From a checkpoint of a small transformer trained on Wikipedia.
Size: 14 layers, width 384, 12 heads of 32 (3 for keys and values), MLP 1536 quick GELU, vocabulary 21705, 38.4M parameters.
Training: 454M tokens, 4746 steps.
Each number is 128 + 24 x the weight over its row's rms, rounded and kept within 0 to 255. Layers, rows and columns count from 0. The size above them is the row's rms in percent of the matrix's.

# layer 8 MLP up, 1536x384, rms 0.106, rows 144-151, columns 0-191
size [100 102  97  93 104 106 108  99]
[[122 143 139 134 159 110 106 136 123 113 131 144 101 145 134 144  40 165 149 124 119  95 107 124 139 113 103 103 116 128  78 171 134 116 138 119 155 122 108 109 110 157 104 117 132 152 117 147  78 136 100 146  98 127 140 167 102 109 108 125  87 138 148 132 111 104 148 117 155 171 157 145 135 127 194 146 158 117 123 171 123 151 163 114 138 146 135 105 128 155 136 134 148  79 133 158 145 109  95 136 145 111 152 118 126 156 115 136 136 116  80 121 108 115 142 159 138 123 169 140 123 143  99 130 139 154  79 124 129 140 154 120 145 147 166 144 131 131 115 162 144 119 148 124 126 153 125 110 138 162 127  87 123 122  99 139 134 108 161 121 113 123 131 116 124 135 145 125 136 180 121 102 141 145 130 131 124 111 166 152 129 100 150  83 102 114 135 116  96 160 175 148]
 [ 92 114 141 129 143  71 144 134 151 113 152 118  87 139 118 124 141 124 127 169 123  77 163 111  90 140 117 150 162  88 140 149 116 143 146 145 125 103 124  95 104 127 150 178  92 164  97 142 155  89  91 131 122 131 144 132 153  84 124 175 110 129 110 132 102 103 154 116 139 121 144 156 161 132 126 139 126 113 119  89  88 150  87 133 121 103 123 113 112  94 138  78 160 122 155 181 127  92 113 112 149 139 136 116 120 110 132 162  87 150 160 125 116 137 127 107 113 158  82 147 113 124 101 146 155 153 132 129 139 115  96 139 139  70 117 109 118 175  91 113 165 120  95 128 145 116 123 136 147 124 115 124 146  89 133 129 106 127 107 135 127 169  91 136 128  89 116 107 122 124 154  86 153 103 150 101 155 102 113 139 109 160 122 111  95 178 135 139 101 128 111  95]
 [115 167 125 151 122 132 133 146 135  80 128 107 122 124 109 145 104  99 135  98 161 135 186 135 126 159  91 151 121 149 119 151 140 104 133  73 139 164 147 167 151  88 124 107 153 111 117 126 162 158 138 130 109 116 119 135 160 128 126  72  82 135 167 111 108 118 129 161 156  98 140 125 102 111 113 136 141 130 107 132  54 128 114 140 173 154 109 108  94  84 103 129 138  99 106  98 150 132 111 150 147 124 129 126 123 144  84 130 110 109 140 131 138 109 109 143  91 126 146 204 129 101 130 170 100  90 145 150  89  91 112 152 129 173 100 119 140 133 136 101 128 130 165 134 140 112 160 129  90 114 140 179 107 128 114  83 123 171 125 107  86 174 188  72 172 115  81 139 116  96 101 147 159 165 126 188  82 150 143 122 171 110 118 126 141 143 141 124 114 109 116 138]
 [147 111 110 116 102 134 155 121 138 147 136 130 117 125 154 126 127 171 114 149  90 109 122 118 105 211 171 157 132 163 123 121 114 123 104 131 113  95 150 124 181  90 119 160 107 169 136 120 114 133 143 100 125 141 103 147  82 159 171 120  92 133 155 120 111 111  92 156 140 161 136 100 125 144 152  96  92 110  75 125 143 141 118 131  97  84 157 115 120 150 151 130 134 161 158 159 118 131 110 131 144 129 133  89  71 124 133 104 140 112 134 157 105 117 148 106 131  86 117  80 112 142  94 107 149 154 111  75 110 144  64 124  84 131 144 137 135 119 145 112 124 120 130 160 111  98 157 134 124  98  99  80 134  90 129 125 130 153 102 145 125 130 101 113 157 160 141 117 154 177 110 138 102  92 127 142  86 120 126 130 125  89 150 129 147 130 105 136 125 120 107 102]
 [192 113 124 136 147 125 159 110 120 133  83 140 151 137  94  82 154  96 147 149 111  85 117 116 131 117 125 161 130 123 162 144 101 146 115  86 162 134 124 179 117 137 137 159 137 118  79 166 133 139 135 112 166 119 124 101 133 141 125 175 133 135 158 140 103 114 168 139 110 152 126 167 145 102 104 125 158  98 129 129 177 105  86 140  97  96 144 154 131 126 160 144 133 108 117 121 137 139 147 127 113 125 144  99 146 104 129  94 104 115 144 104 144 138 141 114 123 187 120 153 123 120 130 144  78 115 147 147 125 125 146 140 142 159 153 127 124  90 121 135 122 122 145 142 133 160 128 133 104 184 134 129 107 103 108 130 102 127  92 121 123 124 140 129 153 123  96 134 113 178 165 126  78  81 137 100 122 125 175 136 153  97 135 144 132 172 153 144 122 141 116 142]
 [ 97 136  90 129 149 157 102 126 152 114 108 121 159 134 108 134 137 125  97  98 113 128 120 120 126 120  81 128 124 151 113 174 110 127 160 189 152 120 124  72 127 133  98 114 157 131 155 134  85 147 115 183 163 146 126 164 137 142 134 109 138 139 128 113 156 146 102 120 128 140 122 154  90 127 109 150 138 111 162 138 175 142 122 136 151 129 117 139  86 117 123 134  97 112 152 123 157 130 150 147 147 126 169 139 128  65 140 155  84 163 121 111 133 129 156 141 115  93 150 118 145 121 126 122  98  99 172 127 106 119  91 125 119 142 144 111 139 107 135  74 118 116 110 113 143 139 125 152 124 121  97 158 137 107 145 122  53  92 138 136 125 153 160 126  73 126 110 164 114 147 148 121 138 130  85 118 157 142  91 112 149 177 124 149 128  88 131 137 149 207 131 166]
 [120 138  86 141 168 159 136 134 106 133 132 118 133 146 101 110 136 142  64 103 120 146 127 143 107 105 164 105 171  59 145 133 145 149 139 134 127 147 124 121 151 141 149 140 118 133 128 189 130 153 132 124 165 149 102 120 145  75 110 134 174 163 131 128 130 129 113 105 172 118 164 142 149 158 117 156 163  83 120  97  96 145 172  95  93 128 139 148 136 135 133 132 127 156 105 129 100 103 186 117 105 131 153 129 130 151 148 145 135 108 147 117 150 116  77 143 174 151 137 112 130 145 124 102 179 150 104 134 146  95 145 120 126 120 128 177 142 153 112 116 117 142 118 113 124 153 133 128 107 142  99  95 120 130 112 108  83 175 164 121 120 135  95 161 135 133 108 119  94 104 147 115 167 132 159 143 131 158  98 117 183 148 157 171 160 106 127 145 155  80 115 133]
 [167 150 128 100 145 111 149 148 118 138 126 103 139 125 152 108 122 130 138 142 107 128 130 138 138  91 155  99 124 152 148 145 174 128 165 137 130 123 119 143 128 178 156  79 119 147 129 116 109 139  82 148 118  98 136 115 176 109 133 128 115 112 170 113 157 118 106 158 132 132 186 135 143  77 140 153 156 148 108 129  79 142  90 137 147 102 114 128 152 123 106 153 121 197 123 102 129 113  93 109 141 130 126 147 160 129 129 128 151 107 134 112  84 138  96 174  89 102  82 144 150 107 148 142 115 120 107 139 136 175 102 138 119 150 166 103 110 118 128 109 129  96 111  86 148 143  98 120 152 123 121 144 152 168 103 151 130 114 165 118 115 155 164 109 146 164 130 129 125 142 113 122 160 115 118 132 138 140 111  61 163 124 137 145 181 145 112 129 130 147  95 148]]